From a checkpoint of a small transformer trained on Wikipedia: MLP 384 GELU.
Each number is 200 + 40 x the weight over the matrix's rms, rounded and kept within 0 to 999. Layers, rows and columns count from 0.

# down: layer 2 MLP down (transposed), 384x96, rms 0.0883, rows 28-63, columns 0-95
# up: layer 2 MLP up, 384x96, rms 0.0888, rows 29-64, columns 0-95
down28,171,267,205,225,140,210,208,193,254,116,231,223,149,185,201,177,156,158,119,158,161,214,204,251,166,242,181,233,151,225,212,186,219,232,186,198,195,223,283,223,296,154,143,245,247,128,236,185,212,189,250,163,224,276,176,211,188,134,242,168,198,209,199,203,222,151,207,209,223,183,194,217,207,151,167,258,230,172,194,236,282,173,243,253,236,196,114,143,154,184,186,235,165,185,215,290
up29,145,246,219,221,168,129,130,178,220,228,135,271,186,250,225,212,171,300,206,108,158,155,168,179,187,215,239,282,177,297,132,214,185,191,123,119,139,242,215,184,109,203,136,162,275,180,229,202,323,196,164,227,183,187,159,210,175,265,180,135,284,203,194,189,278,199,193,178,130,225,227,171,164,153,223,146,255,172,259,214,203,158,221,237,163,209,187,252,175,165,216,205,238,211,154,224
down29,188,199,159,194,240,171,257,161,168,263,213,147,244,221,115,131,209,139,244,202,299,200,192,212,218,220,266,199,194,231,209,198,187,228,178,276,127,269,179,127,175,88,252,189,260,127,217,263,203,170,155,253,192,225,193,196,268,236,209,47,250,170,179,232,147,223,241,212,209,177,156,247,211,208,167,156,222,152,192,147,199,176,192,241,220,172,215,118,151,254,187,272,233,167,162,244
up30,230,186,265,241,153,120,291,151,203,215,191,261,149,175,177,239,221,172,185,109,186,103,206,230,199,295,206,249,182,309,103,253,190,138,224,159,264,153,232,194,210,206,154,173,203,148,236,169,196,159,158,230,225,207,224,249,148,319,251,166,167,235,234,202,247,146,123,197,255,171,183,217,144,243,159,156,207,95,237,241,159,214,199,247,171,198,168,199,201,170,188,233,255,202,105,161
down30,272,157,240,230,235,166,163,208,163,197,233,98,78,222,134,252,201,239,238,110,158,145,243,98,181,165,307,246,238,307,202,285,228,165,185,221,165,150,176,182,190,205,144,203,255,204,292,237,237,167,198,233,221,205,221,215,143,229,215,202,264,273,226,203,226,149,150,221,226,185,176,221,171,214,159,155,174,75,159,233,188,161,151,232,170,184,290,177,150,215,196,230,227,219,215,183
up31,162,178,187,166,267,169,246,192,232,216,204,224,223,220,165,120,233,242,147,195,285,203,252,257,288,215,107,187,197,266,219,216,166,198,166,216,162,165,164,238,158,194,231,267,206,150,167,175,212,190,265,276,188,192,248,218,215,187,235,187,184,256,246,219,220,178,251,182,108,220,202,151,203,199,205,254,214,223,185,94,150,280,216,140,282,228,244,155,192,204,201,182,278,198,240,205
down31,183,229,167,152,153,226,215,166,256,183,224,177,178,221,260,209,199,141,187,210,135,238,138,190,221,205,207,238,199,161,187,212,219,191,206,192,273,189,283,150,188,193,222,169,245,233,177,191,227,177,197,201,168,238,185,147,243,116,204,168,240,148,153,171,203,213,145,225,267,234,173,213,234,240,206,232,203,190,214,253,255,124,243,218,179,226,195,227,209,186,229,152,117,206,170,223
up32,257,252,264,217,205,190,199,209,200,207,196,169,186,183,132,187,134,160,222,223,270,196,166,225,189,223,242,181,172,177,185,176,126,178,132,150,244,237,242,156,216,233,240,136,136,198,208,104,224,253,218,260,194,204,171,227,189,212,135,332,133,182,203,197,158,216,189,220,212,135,241,194,249,224,221,116,179,237,171,167,263,207,186,212,201,150,196,196,204,205,180,234,220,282,211,178
down32,199,150,190,228,223,239,248,179,124,216,170,269,235,264,225,179,208,186,191,203,168,167,221,200,243,193,268,173,176,187,178,179,183,199,180,213,143,195,191,156,178,181,181,211,133,278,204,220,189,222,226,184,143,218,211,194,182,128,218,136,211,208,265,236,155,174,156,214,219,247,181,163,197,238,265,182,214,231,262,205,185,219,209,186,225,229,250,225,141,243,251,162,193,177,187,167
up33,206,177,252,189,227,149,141,246,208,171,199,146,210,249,152,140,149,218,133,203,205,213,279,198,246,250,162,244,217,203,217,201,144,252,253,238,73,258,231,231,204,212,167,244,271,220,164,161,191,140,203,190,183,212,112,228,231,88,268,171,220,164,138,174,223,165,217,231,193,271,175,258,201,145,185,199,236,206,291,129,199,130,136,162,268,193,221,181,156,170,220,210,276,270,178,201
down33,151,175,249,178,149,114,136,95,230,133,222,240,211,187,231,185,171,141,175,179,186,244,147,178,187,217,66,254,130,222,270,230,251,222,136,156,181,270,181,162,258,298,135,242,215,193,289,106,181,235,202,213,206,252,225,204,189,204,172,219,147,198,269,194,182,191,232,162,193,240,262,250,245,61,226,229,268,227,253,163,278,231,171,152,269,199,192,203,138,222,176,244,234,260,192,159
up34,120,173,198,181,150,167,188,213,205,171,236,170,257,161,153,144,219,219,211,271,225,162,158,178,228,200,183,232,225,273,159,229,244,198,222,246,148,222,131,179,195,204,200,220,168,192,166,171,179,204,182,224,278,350,157,219,225,207,183,223,253,205,170,144,245,121,195,196,175,253,179,138,175,122,214,130,209,170,208,76,236,148,265,189,201,217,236,215,234,195,172,234,251,177,260,165
down34,225,178,227,140,201,163,158,131,214,244,252,243,205,176,235,133,192,218,217,227,195,137,247,168,181,266,97,203,266,136,278,274,170,165,167,192,277,217,207,173,196,236,220,230,205,230,213,168,206,265,223,216,258,130,295,175,145,147,142,227,235,204,138,182,256,212,210,235,219,203,205,141,218,128,173,148,203,240,123,196,214,164,196,194,119,185,205,223,179,164,225,272,216,241,214,201
up35,171,186,221,167,183,280,232,220,126,158,116,205,238,232,186,198,89,220,194,199,208,182,254,173,139,198,222,290,255,193,163,162,220,163,257,267,264,278,203,206,223,178,201,195,167,211,150,260,178,156,219,169,234,209,194,205,154,237,267,238,189,211,155,187,278,197,250,166,178,222,136,179,155,181,144,157,229,173,191,255,189,230,237,277,232,121,192,279,209,147,200,153,176,212,190,178
down35,231,172,166,164,204,254,262,177,179,157,114,147,203,169,163,274,222,197,188,197,226,152,243,220,221,214,218,224,187,135,211,129,256,231,225,256,171,252,184,181,187,178,187,184,177,172,268,243,232,177,266,267,239,227,171,189,201,203,190,211,164,188,203,204,234,240,231,242,182,230,162,204,225,132,220,213,185,142,196,184,188,263,228,213,193,172,152,218,180,179,213,211,168,160,140,221
up36,219,270,220,139,248,277,99,210,195,186,148,186,204,190,162,184,170,203,218,224,254,267,201,188,143,233,154,231,178,176,65,168,224,173,135,158,125,206,174,200,253,215,207,207,166,214,160,229,198,207,202,261,235,227,180,206,244,174,185,231,142,160,208,218,173,170,227,170,187,163,209,195,190,209,240,180,201,259,155,132,261,238,180,209,202,190,201,174,135,234,180,175,213,233,240,160
down36,182,236,220,169,220,217,191,247,253,200,219,188,254,152,171,204,250,256,176,222,252,241,189,154,177,255,190,189,206,261,79,202,235,196,179,133,182,202,220,190,234,143,172,145,165,158,208,256,160,192,164,234,227,212,170,208,220,185,153,217,177,204,207,270,224,133,217,204,212,216,216,182,175,158,286,198,272,178,162,181,216,227,209,157,239,273,200,178,136,175,215,163,187,222,258,130
up37,231,125,279,310,225,241,238,195,258,241,173,147,182,210,270,225,247,237,202,233,135,286,202,218,232,155,140,212,275,207,171,249,85,210,220,152,223,231,194,180,236,195,237,164,157,285,271,195,161,205,110,170,209,218,169,254,176,234,209,178,224,242,171,232,146,196,182,259,230,202,257,183,178,156,225,219,137,183,178,207,258,231,167,131,199,183,230,60,179,227,198,209,160,246,151,229
down37,208,111,251,283,233,177,257,137,247,224,137,189,159,197,222,219,223,249,232,211,203,274,243,229,148,146,150,207,233,189,179,225,111,191,200,124,213,174,186,203,229,177,225,179,163,282,233,193,180,204,145,198,228,211,196,217,176,279,167,185,203,203,157,205,204,154,213,210,194,199,234,183,181,153,197,229,168,225,221,244,232,240,123,174,216,168,220,59,200,215,226,161,110,218,167,207
up38,139,174,205,309,226,210,185,190,163,259,153,192,152,131,208,254,147,192,162,200,169,155,207,212,184,241,268,128,221,260,209,167,127,195,293,125,235,224,192,209,151,246,245,154,200,210,214,222,197,283,264,253,189,178,118,222,211,146,194,185,190,235,179,213,167,143,221,198,234,217,183,132,163,185,266,216,255,180,267,201,194,226,181,208,298,197,207,109,167,168,237,335,220,187,231,156
down38,135,187,212,276,251,209,228,235,137,219,96,147,225,147,230,274,178,242,184,234,172,99,172,212,153,197,257,139,199,198,108,158,190,205,192,174,235,248,214,213,220,226,239,144,127,245,181,240,243,210,187,205,165,164,170,220,178,189,186,269,166,262,134,188,248,227,162,190,200,192,134,116,201,271,304,214,252,182,239,214,165,196,209,282,272,158,232,188,167,201,197,216,290,145,191,229
up39,252,228,186,263,171,219,198,182,243,185,180,160,237,161,148,124,164,157,141,222,171,201,258,169,220,150,182,229,214,289,182,188,112,200,203,218,252,247,230,193,227,179,189,157,207,152,223,182,211,216,193,142,235,226,208,221,206,206,177,196,137,279,181,215,192,202,223,174,190,129,184,227,199,213,265,158,104,189,185,190,181,234,213,169,150,217,202,143,153,226,197,244,247,185,297,190
down39,195,211,206,215,261,189,194,184,162,227,205,165,229,250,274,215,199,196,184,185,226,140,164,181,171,223,245,227,201,211,184,163,209,238,148,201,133,219,236,192,155,153,192,194,162,239,227,133,215,173,189,152,152,232,225,192,281,162,168,212,241,166,171,173,156,277,188,194,232,160,218,255,223,185,195,217,307,172,239,236,135,171,147,251,226,194,182,259,261,163,196,154,249,269,226,236
up40,220,263,263,245,205,123,201,162,190,216,162,185,178,212,202,138,243,213,244,139,203,199,148,172,202,210,167,206,227,222,264,162,160,157,121,218,128,172,216,189,197,203,181,172,157,192,198,148,191,252,191,174,161,103,181,207,167,223,199,179,203,225,258,222,187,201,199,210,190,227,219,263,264,240,267,176,217,191,100,209,250,139,207,167,208,227,232,181,264,211,213,153,248,172,244,246
down40,205,247,178,245,264,211,224,224,192,220,225,238,182,241,143,213,162,153,257,214,159,173,220,167,186,155,190,230,168,183,193,210,238,230,199,217,218,198,190,160,221,213,273,188,182,184,223,239,167,178,173,190,167,189,189,187,233,209,192,209,174,219,206,204,183,172,155,141,241,202,252,247,117,217,193,230,246,260,194,187,188,164,207,190,140,272,159,209,201,196,193,258,188,225,173,183
up41,203,228,180,179,151,149,218,175,218,160,156,187,142,179,203,170,224,183,147,120,263,210,167,175,247,211,250,210,126,125,172,183,128,154,216,179,230,207,224,217,175,191,237,164,186,188,205,168,214,214,220,273,224,165,207,203,136,208,283,257,205,256,152,157,183,227,210,180,152,208,217,243,234,212,204,189,186,91,221,217,228,211,207,214,202,274,164,138,199,210,218,218,247,250,244,150
down41,202,162,294,184,175,127,219,244,136,193,171,153,181,148,182,258,217,219,205,228,196,218,197,175,171,224,247,213,165,270,152,159,228,212,282,160,176,176,136,217,207,214,137,189,224,135,210,194,182,277,227,203,174,217,250,207,192,224,79,231,213,271,274,213,193,191,253,236,201,247,199,169,226,208,167,243,144,173,173,161,213,262,197,190,235,145,179,133,216,214,218,190,210,191,211,207
up42,194,126,252,179,220,163,199,282,240,258,266,177,251,210,134,170,189,195,173,208,206,136,179,182,203,231,186,197,147,259,172,231,209,194,180,273,170,261,234,226,241,174,199,245,164,136,126,204,162,141,196,172,213,197,239,258,203,176,123,223,203,253,173,142,210,169,211,175,190,222,199,195,145,163,235,156,187,192,199,254,204,202,181,170,257,194,205,198,202,159,185,251,261,218,228,185
down42,221,164,145,265,137,201,172,193,173,214,168,249,196,207,139,221,166,257,263,199,184,193,215,153,197,141,184,184,231,178,188,157,287,265,181,189,190,121,180,227,206,166,243,180,164,183,222,244,195,198,230,169,198,193,215,217,204,117,226,111,266,228,169,214,233,178,226,270,261,216,209,226,260,207,215,240,226,156,170,184,207,214,228,214,163,198,182,248,215,204,146,173,156,210,184,193
up43,201,180,159,210,197,201,219,272,196,193,288,140,144,163,188,126,164,252,177,155,228,286,217,203,178,176,182,140,277,125,123,172,243,245,194,220,201,136,167,201,164,194,199,188,235,202,183,156,207,195,160,286,243,161,209,220,181,219,217,204,199,210,245,232,206,223,246,217,208,158,139,236,172,251,221,206,232,198,266,195,286,203,292,245,199,147,299,211,83,170,161,152,194,207,207,230
down43,187,255,197,285,133,168,208,174,182,267,209,214,161,218,127,182,199,186,261,187,184,249,214,198,181,236,130,251,265,240,215,178,207,191,170,235,257,227,229,122,186,227,279,217,161,195,186,260,215,247,214,163,232,190,246,251,175,147,218,139,243,205,162,149,129,194,155,256,175,233,193,217,157,249,141,246,203,199,139,168,185,178,198,145,194,203,222,195,150,235,181,228,212,191,158,271
up44,198,241,138,66,287,209,193,218,241,145,291,145,239,226,209,192,228,226,171,264,196,206,139,165,208,249,157,193,171,213,211,346,240,90,210,222,209,165,236,266,165,169,136,243,49,293,246,175,137,229,118,135,153,141,130,199,183,218,184,151,162,147,130,264,233,215,167,248,133,230,228,276,158,267,138,208,214,209,219,192,208,192,146,174,228,144,249,268,220,165,215,237,221,218,158,189
down44,254,195,148,163,242,118,266,205,205,114,97,222,235,207,215,213,252,210,176,251,270,166,168,198,122,181,166,281,185,234,208,274,202,219,252,212,206,194,187,266,212,202,172,245,107,192,143,214,159,125,180,260,177,221,254,249,197,265,230,156,229,200,131,157,241,211,233,149,107,193,166,242,233,166,157,214,207,208,211,249,227,166,189,193,245,204,190,182,231,180,246,195,170,217,108,213
up45,221,223,207,206,244,241,156,123,167,213,218,200,155,152,151,227,250,229,204,184,181,199,245,213,173,233,228,218,188,182,198,225,129,99,200,135,248,178,171,170,190,176,219,217,139,154,214,265,207,141,164,197,228,209,144,223,236,192,146,187,134,160,156,199,212,209,253,218,205,230,166,186,220,222,166,224,199,219,188,109,226,238,199,181,187,227,207,143,219,187,204,167,203,260,191,192
down45,226,153,189,204,177,230,160,159,199,197,219,90,238,185,147,144,231,263,169,211,186,161,181,208,201,195,250,146,212,144,189,216,274,242,123,176,221,200,243,174,172,178,213,209,269,198,203,262,225,187,250,189,213,132,235,115,277,217,268,259,218,235,234,257,201,168,175,149,221,183,171,231,171,140,243,233,240,186,140,250,102,174,181,169,231,174,201,204,247,224,218,206,221,180,220,168
up46,147,201,156,138,241,149,196,285,198,233,234,233,170,161,170,227,207,216,129,131,183,209,184,200,204,137,219,267,248,147,160,225,236,227,226,198,213,206,154,181,227,210,213,147,249,177,177,158,202,216,232,228,176,136,179,230,209,217,236,82,230,179,166,250,202,204,164,210,119,228,163,195,187,244,174,269,201,188,278,195,214,181,212,237,239,202,167,204,232,207,214,243,211,223,199,164
down46,211,247,208,126,198,207,173,218,148,264,163,142,230,217,193,276,249,187,149,195,186,179,220,188,216,174,169,183,204,232,162,197,217,262,179,206,203,228,205,191,269,247,218,233,234,162,146,147,163,123,230,161,228,219,197,203,140,154,253,194,206,218,231,184,162,169,248,179,224,227,192,235,228,261,179,189,143,197,139,175,238,171,205,225,244,253,199,186,248,267,186,183,165,197,180,199
up47,158,232,187,193,225,303,241,239,265,279,307,237,222,168,185,163,132,204,272,250,234,249,172,216,160,147,222,217,190,211,257,184,204,244,229,194,174,223,170,138,141,246,167,242,130,220,184,250,186,195,234,188,158,148,193,179,86,231,177,207,224,163,193,163,198,184,250,250,244,193,195,243,162,226,173,171,269,233,131,198,199,156,210,195,208,101,242,158,138,229,236,161,162,217,134,147
down47,190,95,161,150,289,203,251,226,126,209,156,163,151,226,171,236,216,170,126,152,191,247,282,155,209,168,261,192,204,218,143,298,241,189,169,207,164,214,239,235,174,263,224,212,145,299,147,213,138,169,136,205,120,177,185,232,173,193,151,218,241,262,197,262,125,247,159,148,197,242,175,159,240,329,269,119,142,142,178,178,210,163,181,225,255,229,256,280,200,239,205,194,293,312,242,186
up48,213,197,204,217,137,146,212,171,213,210,167,236,189,182,192,132,196,195,211,191,211,164,198,173,239,183,160,211,199,203,187,213,195,112,283,211,168,159,199,280,141,186,209,218,180,264,225,152,165,256,188,145,260,182,200,200,231,223,263,232,184,246,226,189,208,215,126,183,221,164,193,181,204,223,138,155,263,202,148,123,274,265,159,302,187,268,250,148,232,210,210,151,194,203,177,256
down48,219,202,207,203,171,245,103,191,229,217,131,262,180,217,204,170,148,193,213,198,217,166,109,201,229,231,197,232,199,184,176,145,271,223,229,141,204,159,187,237,159,217,206,210,186,249,209,216,185,156,240,157,215,161,166,207,134,250,234,234,176,271,186,88,185,233,191,194,203,206,227,218,196,211,200,253,198,202,233,155,271,261,124,217,203,213,247,175,276,152,207,182,170,196,193,181
up49,207,231,91,242,157,192,159,192,216,206,205,133,163,203,126,115,202,175,218,191,234,222,170,117,234,231,246,252,219,146,243,206,214,211,235,153,164,228,185,193,154,176,218,214,227,186,255,208,190,220,233,280,268,245,218,222,195,172,139,145,184,194,138,177,163,231,256,213,140,187,167,240,171,237,278,124,188,163,163,226,196,167,171,182,163,197,233,125,240,266,233,256,191,157,296,202
down49,154,150,168,277,199,251,167,274,172,233,293,202,159,230,142,130,215,193,153,186,249,154,215,168,177,203,182,279,222,191,174,228,243,249,269,173,166,127,232,143,171,144,232,236,149,144,198,265,189,215,174,206,170,229,257,147,196,269,230,173,259,214,238,237,95,151,214,182,229,224,255,134,220,158,233,283,222,170,189,223,214,176,125,199,209,218,183,178,227,298,260,163,182,141,267,177
up50,197,297,183,262,197,176,261,273,132,226,158,174,173,157,189,174,241,233,259,180,256,296,195,204,239,187,215,228,264,187,286,220,201,142,175,178,226,206,225,143,179,198,190,203,181,163,251,188,179,189,242,216,136,166,237,256,171,168,146,172,159,217,278,167,212,224,326,201,208,196,172,186,176,209,191,174,163,229,92,254,246,88,194,135,216,174,215,114,202,298,219,151,223,160,245,250
down50,171,201,255,145,217,194,167,264,223,175,170,159,127,220,272,255,154,152,185,123,196,176,231,263,183,213,202,337,176,187,242,205,287,162,143,207,231,141,268,180,221,185,102,224,164,204,209,233,143,154,188,225,149,246,207,192,226,142,237,156,222,239,123,117,340,152,236,133,163,252,256,186,191,209,251,189,161,189,205,192,221,159,205,150,208,308,211,185,172,227,265,226,163,164,163,244
up51,225,174,226,187,258,233,212,221,92,254,178,209,241,210,188,224,241,209,201,245,299,219,81,165,202,210,211,226,235,213,200,178,175,199,194,224,188,216,165,291,248,146,227,148,153,183,208,233,213,244,126,229,191,206,147,216,90,210,173,293,269,222,158,185,169,184,211,245,215,65,230,210,281,249,209,219,186,218,222,268,184,183,186,171,207,125,230,153,196,164,179,179,169,191,171,205
down51,124,220,226,198,302,202,159,170,236,210,127,229,142,188,123,237,161,187,147,234,239,279,166,233,236,220,210,151,268,159,200,228,211,219,255,156,213,211,245,273,166,176,243,198,170,170,201,131,140,168,179,156,169,162,190,180,146,177,239,257,227,208,216,208,202,225,234,92,246,156,217,214,204,189,178,195,206,196,268,174,189,200,228,254,173,266,175,184,171,216,226,174,128,286,170,255
up52,194,218,190,186,191,324,178,195,147,216,234,174,151,167,210,183,219,178,240,239,262,183,260,305,232,263,244,264,203,138,251,222,225,236,189,223,173,203,177,153,265,156,210,108,232,176,230,232,184,175,177,184,168,162,205,165,216,194,149,122,190,237,304,182,176,185,189,233,158,171,220,166,164,155,239,232,145,179,182,143,229,199,176,195,218,129,220,173,121,203,225,185,258,174,193,191
down52,236,189,234,144,228,235,204,211,184,244,141,103,146,197,211,198,259,106,209,213,321,217,266,204,202,278,289,201,202,147,210,179,170,282,276,245,159,197,168,146,247,165,191,118,191,115,208,220,143,220,154,230,157,255,252,169,206,280,190,159,205,231,227,187,199,165,205,225,188,180,231,131,182,161,262,232,153,212,244,161,181,212,120,174,237,209,244,148,196,259,218,216,239,101,207,153
up53,222,188,197,194,254,200,163,182,218,255,240,230,174,203,235,224,156,182,149,191,185,281,204,187,216,252,198,243,251,230,158,236,200,161,246,172,145,248,218,223,231,260,189,179,151,262,228,284,164,165,226,203,208,229,241,170,204,198,116,220,155,185,157,85,179,219,126,233,202,236,134,195,189,288,219,181,209,193,165,212,191,188,113,262,132,179,286,195,193,191,179,200,181,220,174,160
down53,181,159,172,188,224,219,176,243,254,228,224,194,206,200,206,156,247,146,130,198,217,239,251,172,226,263,180,181,247,202,149,141,185,155,236,176,216,201,204,197,235,264,259,148,169,210,247,220,165,207,215,258,235,193,318,190,186,236,170,223,147,222,108,142,251,170,209,176,224,206,137,223,228,238,170,220,223,147,180,149,172,202,159,189,148,174,209,194,240,203,227,244,105,234,170,177
up54,182,130,194,170,235,230,238,149,175,244,250,186,217,221,254,165,217,216,221,145,231,181,233,211,194,186,179,255,268,313,148,215,178,209,141,242,176,173,231,260,219,163,214,191,182,170,126,237,191,196,208,137,228,216,192,237,193,223,261,184,164,217,161,259,199,144,203,236,212,202,207,139,227,194,182,222,184,139,147,141,180,169,230,261,179,273,237,199,281,170,157,141,147,152,148,171
down54,201,191,134,163,161,214,255,125,239,170,225,209,200,167,245,220,193,225,230,195,204,146,265,219,161,157,190,247,169,256,170,147,219,242,217,196,183,251,196,257,185,187,186,175,220,155,151,133,219,176,107,216,217,244,197,232,174,180,179,230,183,194,208,239,188,101,240,245,215,244,247,173,250,169,242,205,193,219,154,150,232,207,257,206,165,257,197,163,142,154,224,181,241,116,183,194
up55,155,244,202,228,140,220,201,231,233,264,288,208,230,206,227,183,194,285,175,145,229,223,186,182,183,149,194,169,159,280,155,201,243,155,113,229,152,164,262,148,225,151,171,272,196,202,218,196,144,136,206,175,247,198,121,200,166,218,296,230,192,195,213,253,302,241,243,219,194,213,269,171,153,211,141,217,231,190,192,168,255,188,248,209,194,229,213,224,197,250,238,215,123,142,233,169
down55,163,184,211,213,129,169,191,239,142,213,192,243,275,176,156,218,234,298,224,184,124,191,195,160,158,186,243,204,154,181,239,189,228,231,120,191,146,250,168,186,206,190,170,276,217,234,151,151,184,154,158,221,206,217,161,145,239,187,251,189,166,251,219,214,280,224,228,220,245,151,289,132,211,217,170,215,250,208,187,173,157,201,257,180,211,227,161,153,203,185,135,155,169,268,221,206
up56,140,202,270,221,180,197,194,261,188,204,216,164,223,240,238,153,199,129,250,184,246,241,224,248,225,182,215,169,278,206,171,225,259,186,205,146,223,214,154,236,197,139,195,241,254,193,195,170,192,147,192,155,218,179,140,243,273,224,177,180,282,130,159,165,185,202,172,227,173,234,140,210,248,213,242,164,223,191,236,207,248,138,215,235,224,198,198,232,158,113,174,257,122,270,168,217
down56,162,232,255,205,237,283,232,135,189,239,189,244,198,217,192,108,228,219,161,117,141,219,176,192,187,168,253,167,244,184,231,187,155,216,200,256,261,185,254,148,215,195,273,269,222,167,218,157,209,306,221,245,215,216,155,241,258,184,233,152,175,193,192,261,103,208,137,152,225,183,227,164,221,245,151,205,91,236,128,255,163,178,200,143,255,206,183,188,212,225,144,192,131,178,203,148
up57,246,281,222,210,219,145,208,122,149,264,143,198,165,211,235,215,203,183,186,137,246,194,180,216,236,250,188,230,144,165,223,204,291,183,151,268,275,232,169,247,121,240,227,226,226,145,243,138,161,231,170,215,187,188,175,264,198,187,252,229,214,206,206,194,259,143,222,130,171,139,284,160,221,242,193,237,163,170,145,191,196,260,198,216,192,186,195,211,226,231,222,151,184,197,167,181
down57,149,161,225,240,200,208,205,245,260,192,216,196,182,127,169,166,221,175,208,165,163,207,256,203,195,181,125,225,175,104,116,160,85,226,185,174,133,209,218,187,236,182,181,156,201,265,215,276,244,181,283,199,281,209,266,172,261,168,77,152,192,166,115,281,294,311,137,215,181,166,216,215,242,282,296,237,177,168,175,157,232,196,227,202,190,170,238,252,189,185,269,226,246,249,193,163
up58,119,230,274,210,280,194,166,214,162,191,75,227,150,246,90,218,183,187,193,218,153,161,183,159,194,212,218,287,229,199,247,215,147,92,232,146,227,284,251,248,152,290,226,214,202,173,198,264,184,245,209,211,154,226,197,250,235,187,143,185,247,160,112,253,132,210,206,165,208,133,173,198,248,168,258,216,198,164,167,169,298,294,239,215,203,169,192,177,285,203,154,197,234,196,247,65
down58,162,274,184,159,156,213,233,181,223,231,161,202,256,295,220,180,158,256,191,164,151,190,201,193,171,232,245,239,225,192,261,183,259,151,230,213,164,208,116,197,221,223,203,194,212,205,196,188,149,212,195,247,183,199,181,178,275,276,178,208,219,241,213,198,209,184,192,230,168,146,186,269,268,142,93,232,152,175,198,224,153,268,246,158,214,240,166,196,211,138,179,204,172,223,141,216
up59,147,203,205,234,255,190,134,138,212,191,134,153,225,164,187,197,180,242,183,184,234,255,163,209,235,173,263,176,250,202,181,248,171,162,146,265,126,191,228,257,266,238,191,139,158,223,196,224,218,277,192,226,185,277,213,195,255,197,268,199,171,197,128,216,144,195,158,289,207,248,243,182,185,230,257,86,264,232,164,180,266,156,91,214,132,188,115,179,166,190,209,238,187,223,172,192
down59,205,225,181,251,188,223,141,239,265,200,211,226,190,190,216,192,225,162,238,220,146,227,164,149,150,180,277,279,238,214,195,227,135,169,243,195,174,218,174,206,224,215,174,204,176,128,126,246,239,247,261,139,237,272,164,160,237,207,187,298,204,239,194,168,154,242,208,263,120,174,160,165,143,215,182,154,230,143,163,188,196,209,78,238,206,237,234,180,228,178,253,145,204,200,186,195
up60,205,237,226,279,235,197,169,157,124,212,201,222,164,175,196,214,138,256,153,168,149,186,209,196,180,244,237,253,222,193,197,138,103,186,212,183,248,214,184,152,183,206,224,223,159,211,217,219,206,187,258,205,182,220,172,223,170,143,129,247,116,221,151,225,203,217,260,171,185,205,177,217,267,213,160,277,186,158,189,154,207,217,192,150,215,151,212,185,211,164,157,252,217,216,295,154
down60,129,198,236,137,200,207,209,179,198,200,172,198,161,200,165,180,186,168,267,211,215,162,212,252,214,160,213,163,234,203,156,226,202,177,255,193,195,190,218,213,203,193,170,227,158,205,171,262,143,273,188,266,225,160,234,246,177,238,266,187,140,142,163,175,167,117,213,222,167,235,212,207,158,224,240,233,239,223,259,220,232,200,221,212,268,200,218,234,171,173,147,219,187,186,167,199
up61,290,207,217,205,197,169,206,211,222,140,189,215,157,155,180,134,216,190,186,172,243,212,197,213,220,219,134,221,177,189,240,254,186,198,206,178,237,255,227,164,245,173,213,241,168,249,158,211,140,185,203,149,247,132,255,191,249,245,272,175,127,248,252,162,180,178,204,213,165,175,163,162,281,238,141,270,140,203,168,206,211,224,181,238,186,208,221,173,223,165,177,164,218,213,185,158
down61,191,247,213,237,182,183,148,218,197,194,235,181,249,168,241,156,257,212,223,248,251,217,80,136,224,187,230,170,191,148,143,203,157,248,178,211,191,232,262,133,234,130,194,228,230,188,176,179,250,178,242,180,215,151,213,185,318,254,197,218,255,195,197,240,86,224,198,194,157,176,235,234,189,173,167,227,214,175,237,169,95,246,190,165,184,185,205,229,224,168,258,198,259,163,208,169
up62,118,196,207,167,251,269,193,160,218,227,323,216,199,163,176,184,192,191,190,261,192,95,261,174,265,156,185,190,223,244,212,212,174,210,239,231,206,144,138,176,206,183,233,157,197,245,172,186,230,136,121,109,178,220,124,240,232,233,201,179,167,165,209,190,166,215,165,198,219,215,235,200,210,202,179,206,198,271,206,256,195,173,150,219,170,193,223,212,178,185,216,218,202,194,140,225
down62,230,127,246,235,213,207,186,200,146,229,237,190,148,232,144,259,230,269,156,243,193,116,134,213,225,167,167,151,223,209,128,242,233,186,175,219,158,160,143,244,173,178,114,181,206,231,172,159,258,201,182,223,186,239,212,146,255,175,207,169,210,226,250,202,213,239,193,201,167,168,237,185,189,216,218,173,271,183,224,199,219,256,198,207,220,208,191,254,206,293,244,119,192,165,159,171
up63,118,268,174,216,248,244,140,112,225,277,258,180,170,136,249,144,188,199,248,227,237,174,209,116,207,201,200,158,234,190,200,228,225,154,311,235,151,248,204,156,127,258,250,160,200,256,243,225,232,131,205,145,222,215,208,199,150,192,114,187,256,161,233,183,169,203,165,210,120,198,216,275,137,217,268,149,186,192,149,250,191,230,168,197,237,208,260,245,176,200,178,197,126,230,141,268
down63,160,211,115,210,214,243,166,217,159,282,204,213,154,194,169,212,155,241,250,254,235,186,216,173,238,131,176,100,236,230,192,136,179,229,173,182,153,158,247,223,224,257,276,232,195,186,264,307,192,243,147,173,181,174,129,187,147,262,184,175,175,238,226,161,208,228,158,238,143,223,201,117,155,256,223,189,124,193,217,237,242,184,155,196,195,232,293,234,142,301,176,160,175,207,194,183
up64,227,205,276,267,233,179,180,209,192,245,263,215,167,189,148,225,175,205,177,212,141,168,192,238,205,243,222,262,207,178,194,232,183,198,192,281,154,225,170,241,246,156,245,207,261,184,137,220,248,155,153,161,175,156,134,216,161,135,172,212,237,149,210,244,137,245,234,207,212,189,201,221,205,192,177,244,268,213,267,235,285,137,170,193,237,119,206,197,191,173,154,200,212,253,226,101